config.yaml
rope_base: 10000.0
bias: "none"
parallel_block: false
init_std_o: 0.00557
Each number is 128 + 24 x the weight over its row's rms, rounded and kept within 0 to 255. Layers, rows and columns count from 0. Numbers have three digits each. The size before them is the row's rms in percent of the matrix's.

# up: layer 2 MLP up, 1024x384, rms 0.0448, rows 944-989, columns 288-383
# down: layer 2 MLP down (transposed), 1024x384, rms 0.0384, rows 944-989, columns 288-383
# gate: layer 2 MLP gate, 1024x384, rms 0.0464, rows 945-990, columns 288-383
up944 089:119131166108125114166148137123146103153093105136110166151115108075138154146100088135155140164140152147118126142056179155123136146085182112142112117128121140121157104136115104120145122170117103117096095143140124082100094056119119154133158173151092101112120162114135118134086161137112122134
down944 095:174161144097121163089114123164088077117079109125148119152138130102181163167134143128119112083149156076116147099138164075163114089129145105129132128096173170148128142128094095153113079129102140151117093147125093097090095137132115134106160132146138121084142130165090128133110126155121147093
gate945 104:144138142124154120140100139132134090143144151146154144148143098133100172098173129132118142141112139117150163134081104155099159099102140146135144110162173122129146125120147180141129131132125090139120100144102108124144101158080162161170129099123125166110115149168102154123104137189120139153
up945 101:138169159173117156109160082137101137094128134154137114142115099105116138134150111181104105136127167148168138146160130119130140151132086112158140134166130128118114119078154103137109111094138132118095165131132138127092114177135134133073153127155075129070151098099167130128058121150145138151
down945 100:119106093114119133121166093116111119106087146112131140139065124136160136135125156141156132099114140118105115139116121119175119162127112120113108126123116094141124134098141101117126120075116121090090172096136092126156159132148099105070134154140127119087173104078131116166144163130156123096
gate946 104:105122158117157150116104132098168141106164182135092136125124153130118146156109097150111098103101141093137155105130141122146119126132139126123125177158102140127144101168105127105146127128124173140110134122112125086120095137067119161145109115114177120142117077150134114142142160108120172136
up946 102:110104107149077171136147129098165100141136133115121138164137150119134118146125128126147171124166166155137112105136104123160137105120188130183129143196094155124179127103139155136113160145098140113119118155125080121130115169106113087109137109131105136095171137153168109138112105146116123144
down946 102:117106130142108124129089128123168113109155145117095095124142103115110113101134152142146197188111115147135136134109117127149150101131166115156153139155068072095146132123115175135137133124090161163131118177128115126158122109131106169135154128124120157137142132147151124119124136085111118143
gate947 112:133134132118083121120131131090109147126094101151111140138111080135109140124118127145112131102121078152169110126093156102125119145112164124153141081122105173146133104132147137134120114138120073103099131086156137103111114102187103119130164126131113086096138137139156147100172109164104118109
up947 112:115088110134168123125118127147144114100121107118129136131128192123130134137116155097134135150164181135148108096154091139135118116173075121154122149150124123087130152081140128101093109134131114132089181152065124146115090146124132098117090153140124115117141113151089127148104132148132148153
down947 114:121090125175102134119132111099143111088120093118095106054098151128146126123164121107087124113108147112132194108152132081112150102131126080113098140133117107100120126073148115151128122114125102127094164134130143120101159152113132119093113134113160117136137195121154088075102081144100130120
gate948 102:122111140146106148146134104116176112133114097130056144139101115094143132164113131106155152125152119125119109138109089161105140078108135127133101127104154119124135114168157137118108119121096165149127074130092154128142169139131161122145143103101119137094059121177099127131140141165089114130
up948 103:180132137116104106136100117129129091118117130102119121158119140133110151087127139111108146098165140139088144113126117098131133186155109124131148167118117147110139149098128147112131140129163093115163179116135121131090115130121168108132113103100116085168130159160135130145114130133124113142
down948 109:193101154094106083082117140156158117111152122127102149118105128108148137139116153075118129126141173131138162133141162159116102154139129120105121146142101150150172137180157163125117174116135119176121177157124079100092158121156148127138105115105126077116124167130152145117110103128136127142
gate949 104:126121089105139134143137150134102139132123140156162125102132110141136137136195145134131128131141131173103112108129167186139147145187159091097188096131141142119170121130088128146164106084113131155127158156147138117128120133140166135129118122124126153151126138083103172151179167096147150149
up949 100:096122139093145122139090141114108127141131115157156158150121161113109120139115143125153183148140114141145145130110137104095127122133167116144114073068126139087143117112157127113163135067129124120118166102152134109073102104134150140129129169107151147112140117109130101141161151094155090150
down949 102:191118129171127142082120119143128120158121195110166141158128102123113129139168144125134113129103129133077081123139122151167139124174113106105145129156162113163135134106150107114107074176142164147121133169111146150152157142176139102096130074142104115119126127145108145151122115162109205114
gate950 093:141148097093120128090162124101150132118143094111117131100103124138144126113160135113166143092143148112134111182147133112167107093135124152082116095119131168145124108099100145116118109097158122121150124139133103098093152159113134141115112156153138099094130096133081169078066124172105154141
up950 093:121143168157149153164112122116100103168116124171161136115123090124149139154091131140090136143099090143181152099104133132120142146082135154110110140131092090116140096151141124134151100178122133116125096143132095141091080111090147095137117123107153180158101150109139099149159140138138121129
down950 098:141150141141160148116157144081165149144162122138112095124122110126125108150147153101197162088130136114153131169160131107169117122139117164089117110132140166157114094096123108106139087110123126091125115133127124099116114152119145126110122128117152130106121106132098142120079145135114161168
gate951 097:156139099144164121124107154117160183128120124149127111079110065087150148121116119157120079129093097106091141116093099141161126091138077195120141131177167125104163129185136144156135153121112109156132135128115137127176156116130135163120135103140157142120116117136083140134167138107145176153
up951 099:157074178145126119157122142130141149087111128153108143145140124109150121119137097109173060149150107106089116116114143098087168125151129146097093126121156117121091166159115113144098151077151129137173127119103125138150104148129135164143105142118170173154133129066101157159144112136114149154
down951 097:128156156122121141099141157141103131109106150093139097118071188165138100181123142170083098140153126109102123116110133133131119113146118116084146147091142130105100114141128124137093126128154129111149110122180130117112083143129073152143127107134123164111113170146080145166143102184082134113
gate952 102:169188172159111176095126167112134108093100143150153151185144152090145109118119110120144157152120139134163111111153118175110122153108116145130087105116137143141142156152133115122094103122126108092156119142106063142070113131082081103154112139142141147136128118159100114111083124151106141128
up952 111:099103078163168139125129153128114111080119145087100104144168095105107102116086176098122127130104197125141090147157141159114143182152121143093125133158124123103098120082126114149158082128112094114120138136124134160135137145175102119104144178161117141163116134108131104119132104130148143160
down952 104:113082126082183068138139119075110152104139142139081102062114078109125103110144176156135158125156139126095157133089093098144155149137105137124121151121119142107109147086135163111127118147139135174121116123121131138146108114115152167086144113162155096122126133098121113159123127115118133157
gate953 095:117173157083116158112105163156089098145128122123134147094141132139135129127123141159117117138133144153140148157118133146165121133142139107137128104159114129078161102126102122138110110129174158140161098117122125095108129121132146128128118152135115166104169154119124128114126117136153141164
up953 098:122107129102115130154140102100133109121075145155126099123127142099111146146116084110136116110095097104154117092116115145114109102139148131116112123119129132122149163126117101097175118160086092143113123135151154109135086144112078113175193120159183119150123125151115128156098162125101131109
down953 100:091151133098079150125109185174091073148088135145135134115171120145095108125129129139112114144126139126157123150127145160169127122125137127138098113143126128045148140132115112170144122130165158117140088132170126090098123125122114104166143188140138169136137141157129144139098127134156140137
gate954 103:113148157122085171123124138127120116153104102158127108111137141105161126119125116142145181110121135139161124113115171132161149124103133137131081082137140140109139130144118112110140159163127137124078121096130078093122113076131153113105124134119117177154134173105142162110116103165134132139
up954 108:112177143123142114098135138175142122140122123136160143133135117126164123142161129112084119174134125153165169115115167119128172139146113122135110120124146125131137121154092128106077129152147152112126129176102110149121148123103138094158074114122139122129098135140123102121086102125162121107
down954 105:102138121109125115113118125152157157121133141109122133151136135128134151123137158112089108166186146163137132126160130107096103121131149154120187170095103117133143172141135125097162095133150126108179142154129153147091139124159121097137129136125128116122079084135116080141133083120138120116
gate955 097:136149115180098153116157137157165110117091120123099118136130158136142130162160104151125165113124129143115134175097117155156170115107138147146124151157109123107178124127122139141138154129105115135138162103143119132169144148188155126173108135152166170145149143153151127096098089145110139137
up955 094:106091136085104142142111143091143138129118122197139121087142117086134147115117144083139076124082140120146162090112164097106103105155159152103128144105112124150131136155124152111092121107129147111142096134128110085052120072080063153110188106135118133143081147142138125121138168110117150133
down955 094:117152131161109158118106135110157108127090115134119136128168104105093130139150108123123097101106099113100114136118139168166128117139135151123079156172112117132185122144135121107109149139049113099154081126116147083125114119138132124171135121141139163120126137174116165106105140127095189154
gate956 093:145125143093142146146125169121093125143098115083142120115108106147129167129132146114107119133100136114140125102116117109148163143135105103156109132124119133084141113119125185112136129141135073167190126109152116109141111161156122138135155121127113114181119114134125125118165152122095116168
up956 102:117102126153140132106118133159161159150144131137151089130140134099082124181117112161132120151106105159141166126148170120111098116111103157156124130087139128138137128126109144153121142126129156151152117168117100105115113108136148134168149138136136135144150168104104110169101125175133119131
down956 093:157157106117121166152114169124084139129072118105122150150091102126098141125103156118169135135113137109134100123122146119103139164121079104152120126112121139137111100113132166154113144105114078155162121140159105112121121168150170136140183124115093132163155097146108099129183152122120105135
gate957 097:121141131121108132162155138167116102134137113094131127114119115098150129106134126100115135116078138123160099148146102183107130092158128123100154130126157115135124115161094135139162138163171143126152098154158116140136157149165148164139112107158116138164105100135141135109101132085108103092
up957 101:129120135124166128134123148132146087191135108111134108143103077126118123148134151105098157141138098092132175094132167092141149136176165135114109119127135084073133113183102123149117144138126113166152105115126144120112117110066142136132129109143152144180086156139134143136127083143130155173
down957 100:116164113105098103104139142143128067114157123144172104139119142106111129124170158106150111150119131132166128136160128164108118111133153113134138174119147097114141090149092138124108120149171114095129092120125142146118154111176206124130085083158087125149101105118110105119091120090110154116
gate958 097:122122150127121115131094096124152122125127160159162165146079150161149101136143151133153141114127115148121172092119140082140081136131161111131139140108111096137141142142128151156172119099148148122126138138177152167119132122096109155098155086097105109106128132147160132168082153094120164135
up958 099:136182116144120139077180147109127073096152109111140123139150132102110145090157104140131116138145129132187104189166140170156165145130129115114115126099142114165114111118124094125154130148172110088138122145129153121141112142177151122175100136146118142093123104111127158119100107135133155144
down958 100:129167141141094102150128114100150137166108117107106178118169122147130176143129108143118140073148109123091104115142121119139105128149183123140177111109160146101111147146083116197135145148090113131112145126124135109126179133088139118203146124142172118117109105138149147113149083161149142081
gate959 098:085133159079126134136121114109143167170093135152130134164093113099143109094136113098156150097148096164143109097120167121127134144145142133139124055149138127082153124140114144112136087140140094125165120118173114125138068106136096132104168144118149138153164119140131189113171123142132103114
up959 096:143130110163117172098127136131073126138111113142118145082173093097133137167137152150119111134082130125131118155142065140175111113156127145124102139151120158122130134098118160113137110166130136149131164142137147142124130099150134143147149115125151112118131107097132112150118113153149158115
down959 097:133150128106139092141116158121144124116098115137107114155129181115118091109129162120121115111122148154087082130175156149139140121121166139151092108133137159068133125131125130177157123130158117128176109101178131095103129141105123123181085145130134126116148128123170168128118183142132104110
gate960 097:131086124129142114141136100132116173115165160130168117088113135145128141130103111126080149127138149148115136109105167113185115128102102138102181075139139103138149121130123120128109144092176141136101153121101133113123140103113134121175084151154129161125129092161074151109157129127156093122
up960 098:151137101136121167077170138124125110117104135071137111114151135167150122085132136135141078112110098120146084124144107159093096130168109151123118169117147134095136137088131106125113108112121132089139134112126110155093128144112099121126145146139105122120130129120135137156092176124120120107
down960 096:102160152097161119118130150162151113094108148129138121176118068095110137125147121127146151156121143098134135171150153125182142137170119116162119124180135143108137104104134149142123126139114123136155115134140137129153128137128136128130138140094082137140127135114143143152109113130120164125
gate961 097:132155157099126096134123104136123154135151116123108121135105116162118174111119138110093103097063142160103176101117174139157169107157148134124117079148119125170129105179113136122151145105154148114165100157097109133137118125117161150161114122118159123136101135142121136112132152153105088133
up961 100:116153141159140115086128124137130133132090176097139123144123135131098123138119061155158117134153152130123084137089148126115098106146125143111105127136141177086162180113114162138130116141170141131168136071142103149134146109112091133138152130134105150159148157109102109123117125131170153158
down961 097:139129155153133104099123137091109110157118160125127144112135115127114147115176111093135142126132153138089109122104143103131120117137125135122155099122170140101105126150145152174133076117162167111119145107106157130136142077168110127141152120113116175151164143108136149142130109123165120153
gate962 095:112117118179095100106127127141145152160151124149122129144140101145107113153140135100136116136119109079121182104121143155111116095113153174135123132132166120104165148169152104110156119162196124109138118074148149115111141094128161107137151132112116131111095149135137113150132139145089132117
up962 097:135142150152127161110135113086154112095159118143134127145105198153099155143144152141117134125094136116193116151121068153110117104137141116109124129146125141161107095150127152137105153182179132136128151116092123174162121149133103152099134143118143132095142115121137139164118142088113135109
down962 101:134105102140146135145133118172114091137122111134121133113117126119175107050121142099132119121135115171061097118122122097151148155147118118149147140146123138116151136096137096098143155070067125126126143127135099098122100119119167128110114159137125136125129133123128095098129145170129123117
gate963 096:106155108073110103078149106131171091151161146146127135108136144110154110127101101111169140102150155157113112104114161129114140108129137153155075112117086152155108131120111130121126166142140149128042136128132152141122125119126111104109125143135123110101101153124114159118107106175130065099
up963 095:125138113087112138131148129150096102144114143157146107167117144174122113134108146107134141109137136088110148122144153126103103159127102142105113133124151109094117128096121083133113164150147107120094115132115110157150101133117134153082157117103104151146084135110091145154141104121119136124
down963 092:167130142169136128147150177163148161153103074128121152094105127098122107132177144139074103165147098167169134122128134165166118120134116149149147177115149094131128111129095186140196113108157098130180125152103078102162137142125152131142083125117147139116167121109150096119102172100126118142
gate964 101:158132144161107122116154134102141121119129132166107093144142110143108102106157114135129100102103125149165117153090119136115114186155116146127141088085097150138141121161133140131108102111127149166145104150125133125105125126142135147155108113104103156155176141158172137115100129146108144146
up964 097:151182126180105125085128117119115148102088164095134146151133112109141124107156131126111100126148123152165099116134147134140134161160131113139117103149158138166125146153137159119108117127112156132160094124149115124122163135116117152141131168097117113151155158112113093099144169113127150101
down964 101:107150105141150121128132148095100141122132099137134131163086091152112136157160122086136091145171164115142095134126129137151124104147148120117167101121134128126144186123126125110131099105111121132184126120148087122109142138120123097156108137096137156133094118117111097090137129109130124118
gate965 099:099147106067138129106141098085138145132126132103144134112095172134174136152169095136161127152139134128133112064127131125167178154127104102095109141135112108153184128129103147124146157130101114149119152153143124166124100151091131130136150130129130147132146105096163143130152146109112112184
up965 098:098114129154150111097135098127165166112113140121135110121151116137140121142118134120150110118058112166120140088135089088090121116150125093101101132128138116143106116130107147145110150143108176111094102133149114144133164135143106146114129107131129102138093148131120087125104155116114089082
down965 098:115137096103155142130142113135144125126145108111145094164164096114151138158162097099139137133132111090166133134120160102130099142134084127090121150149151122106159082097129110170174151101123124120109122117106125120141095163110162160158094135072109136152133143088136128128151116139098140131
gate966 103:095085146120110108142059127144124161174086086105140135124154103151120156160103133126129136126113119168109131098102158154122077146128138139137128083118128112136111114133121176103107112166107088137090113108126148105135117112097125126133123151153173150098128144138114174125155095148080135109
up966 094:158143110102130124129126105115155126082126194128105143112092136094147133134116096100106118102087126109177156140167147103113162125124146130145109122135119120109112131131145098155114113108150139148128140111112064092126098098158139118150160100141110171161120101157110128123128187119143125130
down966 103:143116151121096128124085063136177125123100160120130106122129124122125114183106140087115144116113175136127148119118129116093118129127124121123099073110133139141127157129131132137123131138159160160102127116116145104131089128137113124146158076126153125098139126128127145124174137100113112112
gate967 123:106142163123128130101140143121175120121109104127133105099118181165187145129182107123123143136138160151112114109076117128141155122104128167114141138114119106130153151121119148123127122148128130128108077147122160121154131091115158111117126146163137164121120094128154121111119176146135132154
up967 121:137138099148130129114135145105167059101154109131147131152142124117157120153154174161164147138115109130160157177091111157113160109112119142152104147141153143165126171153170160096084092203105124083103101166154102131089147122111115106133133137125086132109135105151069125111100140087107149128
down967 126:104136106099106123107110132163127100158130125157108112125121136096147104126109112119116135136115169165188133117111147134118094130156148150143143150159135090118136122090143112091145123135132145122100131150128145128115117165148125103128089122089120138130086143136131109130084072125113097109
gate968 099:133106130107127150082062102146153163094110131121080134092080119133104147142113123102138107066146150150157096171103100119137104086163138132114144117158098116167120152164117133135127120156113113162153128114174156150062110120103163101155107082131113099150066105149151159134132132107096156131
up968 099:159116147156147125110109145118088123114079091134074138121098138130128151148138108104097130120167118144089096178118106130141125155167145096100137154131154044134108177098087091137103138093119151119113159115140184154093120141091088152133129089109126123143121107143127091120133128108124117080
down968 099:122125119150155151132134142077071167174105103161149155124164129128144125118147095110113148136142098125111152168132122096121095152125160137151137131103140091103126145099094112125139131128131127105131137133096133116126135136088079177117130144081146158169144109150154105112139135154161081092
gate969 102:142062154134094120115078149093120171104141136121111139145144071117141154071118128093158098091119103132121140113114185142143141116174140141122093140139137133144140149155125137075143137126100104141153146153133115103123115134101123143105112104105170116136111124156138122120143111120155134166
up969 106:070143105137146114107099149131160090111095159104101104101142137126107127151116111149115108143146147115119085115103137148098141154141143145121160124114146125137112144129149073131145159135110134120108109120107140173061130097103182130133148114112077118119155124107089147091133103133116138134
down969 091:106090127136105151146093141101132115099126139144135150124141137149140101127093100106119105093101106109093138088122150155141153113145117139135131114107130131123140148140108143091127141116140151122154150140135174091129140118119118078108115101139128106133117147178149141138159145152145161131
gate970 095:153136163156124155093104106073145127140130129113103140132131140099123120118134114095113157093183100079143149110120158091097123152155170159120103153092140148152135085130131123163094112111104111145178119124141144079109135146119076103100126169123163136114102116162100134148106116137086145127
up970 092:140128152122117157112137145150136100089175078080169120108137156108117173149127154117120151116148130121171115169155126121070128157119131181165130153158155169140113104110134184145133142165120114143126134147135121118176102167112133126150124167121111158075163099129108153089131110118137119137
down970 096:150121130128099103139121143167136062149137167101130127148129105113111128113087133114137124091108127111133142161127156117158162146129121139119164104123160097114135106129167139088110120145121115111149170112067122149115147083186137162134136148109127176156133167108119124111190124087133092111
gate971 106:152169148102144179082123131146150178118103117137133126130148139092087151085169170117132139120127114146171126185107150174164112124133115119122105122128127162113110163138170134129119069118173155094112111113158128149088103111146102118161159114121124158119151107118137123109076133135148161143
up971 106:153148150139137104145115114139119127146071163152121113160111085116088162132087129163156110127132140166117077158097126168103150136105168160139140101125147118106178095181094145163160143142130106127108109160136172100121132129090091147131093104126147126112162123078109165142153118151113108091
down971 106:161108117125116149107174103155120121116137170092136115132122145146143125152144121123138133137136139127144140143125143121140145146115107167149109117060136151138151149150110109108134114148115114126116107162088114141167118114125120122085104145113150180113112111076089117140136105151102139155
gate972 099:128091115165142124150058130122123137115136139109129153117169180106117131125119098121151115152065161101146134121155129095209123146094147165119094107165110139148118123095158164089121134139109105151170108110145093077156170126127163130097119120156155151134132112151092169118165122094181157134
up972 094:133140157120112133090117154105118125173118129138117151119128131144147154151112121106132162114126109132103142078100102121152127124138167100159113110124156117173120140124073116137099130109117124138113125090159129117154140125109132124100095152127136117106113133176096161128133172130160098099
down972 090:133114092161110132138120134175116102146108115101173169144133112112108100111148183179121114145148129101145121120154114117147136129090168141138145132124126087111135078161104130119112163111134095119150130150104105135120123105168105117124123157119096101112113163137164119109129076123118142085
gate973 104:150135154180103124119116112136105108134129135117121115112130150179179150105084129108094199169135093131140129113107107105166161156109121137140105102086137106137124116131143089113136121094181090103136129096130126124099158089111155135149118111159127126088129140113119101140116130164123072103
up973 102:151092157153132154122086139142040123114153123150150129136095115089130173104104146149176133125098146089126132137147125152149155151102139125106135118137145079077116119130116117186120140122091129125103104109165185102091133112092142146133149101157114128096113115118139126151144108135144115093
down973 105:134113127119150122122192140124150139102125103093128143106146115136101087131102131123094119115143151126135160117155179135145140089140116104148084126130164139148095131088096159132106105116128149101144129123102114139144149099192142118089167145108133103154148126134091134146119117105136127103
gate974 092:101133148149109126123145102095126097119134169112098145141105116124181124140115084098151114173103125114123143117076124124149153122109141157093159098121102092136141118116107083147108180071136100122120145131123141116172166133121156135119129089107122137104145089117137153108178112147113116096
up974 089:072152133111108136125122126112117100116153085191149137129119142139131097104156116109181114132156136154086139106124122124128100140144136133130122158125142125094167121087148123133102139148170113113118136129085126139097116111083152104111081195172152119093085141106165082155092153116139103115
down974 088:134104120116123115160132154132131100124142115120110131117175110127106134111131141120107115084164135144159101140149175093158097136129106139106095146135124140117111127135115148136126124118108105156123048107137129131149136145142149082147174105084144123170118158129090128152108134110103120149
gate975 099:151127117140127125107147160148138113148169120166091135073103125147118141141118128091130082152104062133154137077126169131132151089141103127148142105124131144125139143171105137080139103082153127098092145171093128154133123167125152098111146113118151141149090143146170106137110135113135116132
up975 102:174136172115123124150118155102145166130137097103130143115111088146118130134120112116136106060188129111101158115115149095149122100159135158089160124190099101118136121146198139096139171098106114178160158126108156152125148139112128119154113115119134116125171134108128123101148095142106157124
down975 098:148115138114109109129135133180118129093124121129158128151119147118099149139117140170174093123090137132125112088110105177132137141127132165115115141123173150133128124156107111116096127109144113145154109127125131108128120139170172107140121137138090089130150052136104077084153064159142146106
gate976 091:122161121081122122151125131128146155127107116139140135119178128093086097106152100084109126159144137132172126099139132136119098139130178107129138110167118145090116129169121167114080168126137119112147111105128087115167115094117075105146130133179184145123105145149153170114127117156131136159
up976 104:136168089099085124105148107152135137104147163127151125114130117136151098081161148147111115142148120097130106144153116135139111129159105076136118152149154055152101119130122097118088158149127141078134125161154125171157133129109120074078135097115087126049127139103123148149106120141132131140
down976 102:161129068139147155132134146146149107094146161116139144138067115154159163109129197189148134128112125135098148130129122168140165125137109094180128152114133103184151127140130098102122073142153132094104124155154164131138104149136192126099123086082073107086127113087113102137135128115123114109
gate977 106:128146163146073080120093120083148107169113119116120138122121126147152141118140128122151121134144112164125119066085155105137135120153143155134117083107120158151138109129132146075125144112088136134127118144119141143105102121089136108162120080131139178124095126144152139117127146128105100154
up977 102:134160124085129167122149157121126138136126145111129142141145157123131135143109129156134126099101162132172153190148115092124115149087148124136165158163134121113128158152143115172139148221182096103105115127152100108122132143131110118108152165133142140147093167121102113121101106151126131123
down977 108:079166108144103140067122100113143109109136154138124110130136149128142158149136117126147141107174165140134136157130125139123115143108148120085170099194148134117124153164098116144138180166171116121144143130141118125119136134099155147142145117126149127162096171109124127052115125152139122123
gate978 098:139100153123138147137115157138098155093125153175135162121133126161137141078148131113112086139135123125119173136128141120156135132103138143186094106082115113133108123151147138152116110117139073087144131158088073135154165124138119129096116110158148137170080089097112128079125101133118130098
up978 102:141135108130103089081168149148088130116090128128097109144123102121101112116117122142128127143125143095179148142156106190110113111146151077136136145137141158103119126135170077160148136125129111129127143138157150104146102110170167139155102140120093141091165099121118163164095153171122148108
down978 095:147124088137137141188121157151108120136106120098128106139109107161096156121126102167156130107166115157100092170161067138132129101120101156124108157094119101160066129114112155126119130125112104102095137183089104118152121146108172132098148118139146079121116097156119116115154142142145084111
gate979 098:100163122129118100115123130077172189121094164114126104110175088107103113150104170171129128118087148135131086127131111161122149113092085149092128114173134173156165105146134166154139092183119168136070132195134138133115151121156160105192132075159138141093118153124118118109149120136150133145
up979 102:172111145119105093133112160123177141137113079125123126076124161148149132145150125125148174178159123145118157176115119165162127111125133134128126142136125113146153104140116103092188158119074122091099166132132158116159108144139127100118139166124122157123181102148148130146143110140101109166
down979 101:115164118126141137104129078123148128161121143114145129118141090108123162113133125163144140102145181122139111109141145100108161136122086135093107113152146160142163117139151150095110132115167109162114077163119127161106105123165162117139098137143167105139094163164108144148135133124113146138
gate980 096:120127164117170122179118123131115154116133114152105132116104159169126175105103163123142148123108125149150184158126139145153144101101158150079136059147132158077160094154109119147132142152153088132131109131156099117137149100094119143124183098137163145170127118141129156156152148154145103138
up980 110:149134088113080115122125134141126093145146096123141093143117102134150132142130084099094133144128181148118121078145111103127127132109114119161124128135080124137115147108159119133141099082153168106147150157085100129111132134126133141141119156113097156094122169132129123131085106157099159132
down980 107:155151096095160130185137144117116058109112133139100093119104122149129110120075127121090133123112135128104142095167125085139126123144115108100129133154097127112127083145126102158142152093177148106122154136105114105130169119139124142153125149108106153144160169151128138136138169153119140138
gate981 094:162091139156119161134094150136136142126176106180146110072126134146108133136097091121122139081120094146147157166135139139126161116128098092113107114116089146149135112124145179126160116111112166140083142162134135143108116146116105154137141101106162123128098159125137118119102138131085169111
up981 097:115072115135097097123112101118122134141162110102096120134175147159148149147111140121124113077140141143142123152163158095079131136103155098122135115118114136133139136100128105113179101109089130116082156156133132148145125147145101126093110127096111139130110154135129072133132114174101115139
down981 095:114123143098109095131155120125134109105071134094110116177134138085143150132136150132121123159094168132110156120130075095117139168139180132096121160109119135119115122088090113129107145118160099122163113115082095110098111154119156087138129134124110122130138146127134136099130127141139073108
gate982 099:159104115087122097161123093092124117130128123116134109080124112131142165143142115169112116112086101129113099108187071135155130114106119131128169114148116112132157124099135095140163127136113161152118136144154138129118126098174150150102108121114131111102201126098140155082121156133142123102
up982 098:168098156178148167131156119175130118141097109127103152146103112134143109126136135107112098097099124172080159147097167167132142158162154128089130099145169069109130155141126161135114120156084093114136122144172121104195092111118128137088133135131118148148085144105129124146128142131118129129
down982 099:092135125111130163132156138124154117122119149119138122124099155103118122116119159161153083158095159093166116101130119064122120095122056117132116154116126129157127087104087152150166136103154109159113147124086138145114181112144154124112127142115111132081127107126106126121153130096110135115
gate983 111:152115134146123175116108106148138115136113141119119149118125136123112140103158120108165125120128131130124179121159151136130164117092137160109133136119155132110155119114130088105132113122160055107080124145093099081090145124133138126150146130147099155217152101147090096151138105101130183130
up983 108:149151126116142153146118099142122145114116130164156158143119103071170099136067080123144148154099102103168141140146144118113128154125165100149143118126153131127109148120123111128092149177183135118126156104127130099088098130115106163091110180132163167094117146135089094125108118109144075101
down983 111:123115151153139115117110153115106081126102097119162138147145153097141155127135140138158128127155142156139142144123108116108116120124085107148132120122110156142165112132146139130118157092068127121184134122131139168162114124119112168138080105074103116078097128128117135139123117153110103144
gate984 082:136102113144178156108130124124095082158159126131139122155147072123154134083113096148108105174089147097153149128173141120116131132151142116127166149157124102123114162148135102136089099146130133088142127127176100128128148076086140155141117125122110115105115143126107138143104092139108114082
up984 083:121113125080140163119104154105143112161149097148138112122163099093120097134167079163148079129154126113168112126126118115169092100116152112149128140132118152118126140123098124159094097133112124158143151123129114154164129095124170103144096110133173119112137178128151147113122088145103114130
down984 069:147180125165120125134150100141112128118124133121134112159146144144109121132119128121114173165148135132118127152136133148070169158129112150103152151157136067130109123127163123099117121121116107087128089140136127108109164144128084130147138124126083136109134134141087119163144148113126125071
gate985 091:087098103115158134088114124115145157087133104129142110117123082121154120174115143147147100118120135114143115122102154117170088080140152102119108131121123138144109142159064157131129059144123144147126153082121120121148136096106139176123121133130117138140105134162142124104105105111137202133
up985 092:149156139138124126136144161098133104153138157132113149100114137169094149098154111120096136127129148170156171146119117128136171142089135132161092100103102133131155062168109125150075133132160057141119120150096078108150129152111144116159141109148148168134133115161125096151139135151117109154
down985 091:092123148095168106090145116077158145105134149123103143121130078152140108158137140166130111098157140139150139121127126098167127070130115098136110113120132119149127071177082156137131101157160151154089147134115131127114152089144140146106088119134145138151090109133147136146075132104166161132
gate986 098:107123126083107135137127103124132118143088116126088135130118135156105127154135143140139159131121141091108093125130115170167137107143178155143139083147115093102135121148134131122156119141123163190112125138099132108130121078180105147128148108108126158151150108116164156172133106140106090111
up986 095:124149179118137136096151119151147138157139114116143138106093109136133136110116153121126115161089130169161102147146133125116148127153111112153122169122104149137134140115124127109136152135103074093161144134126143131100118167145118110128122169160150125137096127148035144147124134184148125159
down986 095:112124120084123104134119164116158133144124141121078095164112117151097115130091117144136115139136120128110099127146090150175132125201138146133179092107092097081090159139130115158124154105132120146143141104126103107134123152163120185145133105109098142104175108146150162150133156144113110091
gate987 098:157111134114152175127107150097106144133105095125136122135114097128123127141147133139134120110080092091154124135159104119104097104122108131147167143091149153119103157152083158112108115126111095119126164121154137162143141162145128097124161076132144113150104137116067176151139180101138164125
up987 093:144104096123115146099131094151177155109167128117096148146150166108164147136132119097152146104158148148138126070127134083141100108185086088104107152146122111148118151110120163123130115129154180135129118108128104113119161131142121104116186114117140109126104146065197117128098080125123125127
down987 094:114159165116178128144135167133118112123087170138164098084118112113116097154088153123112151118134104139102141114106132165141130145116162122144190103079063159146155114131117136142132188115131110114138129151137125127144114129112123151139111185144103132105139106142085152149187157166100114127
gate988 096:125146135109131139136127135100099138141143172141161122111156138126151104124185152168127139136073125148165162094110111147130168116119152135117084114111107095156114147166131121119161124177106107130111124129154124141165132176127145114145148095154128144140154088129129126120097101127099126146
up988 097:129159157137121125099114146148157100114104106112095120128083135161101139106089128078126158127152108146067079121100116108116112118140175083120144099149129151057126129133108100148102146088116153140150137123098170091103094125110076117119120140135078111129094174115140126123096134165137145127
down988 098:134156169134135129132140141148118110123129125129150147131139109188129139140132130143088145141113159135115118103153144171150135111124152139136138092135100063119117140163105092119161162144117089098098111134123112113136112184104118132147123084136124085137067118129112107103079059161118152111
gate989 095:098151150143114155110155158144102107099087151105166055119122132109127120113153107159115132116111087152121163117075138156134129101129157136153145135160112139094110135148105108080144125157116154120127142128110140134134080156117108134122177111151151147138173097113134130120091114136122144115
up989 100:135134102161142116117139110125116116099094132086174115150139124109156126092113148167108139179153112128102104116139129133145113145130105132096121119180142104130121117099126108131143123126135125102114131099154120179108119106152145142145116102125128118116142121074126127143174125109149114076
down989 099:129119089144148099157102135121159119170129093142116203123159144111142128116123156139105183131120139128134087140175126108145105142111133121127131120097116109174121113136174155162091129086148118119122122109150124159139185118146140103118080148091131133115060133119137127156154074083117080128
gate990 102:135139113160125125115120117095152127139080096153143120166112105156120096141125117156151125142160142138073112159101153111121133161167123154093140141130100099091141113159122122090176096147145110138180101097109079156108146150122113126137127137150085158152109076094102113137119138129096175162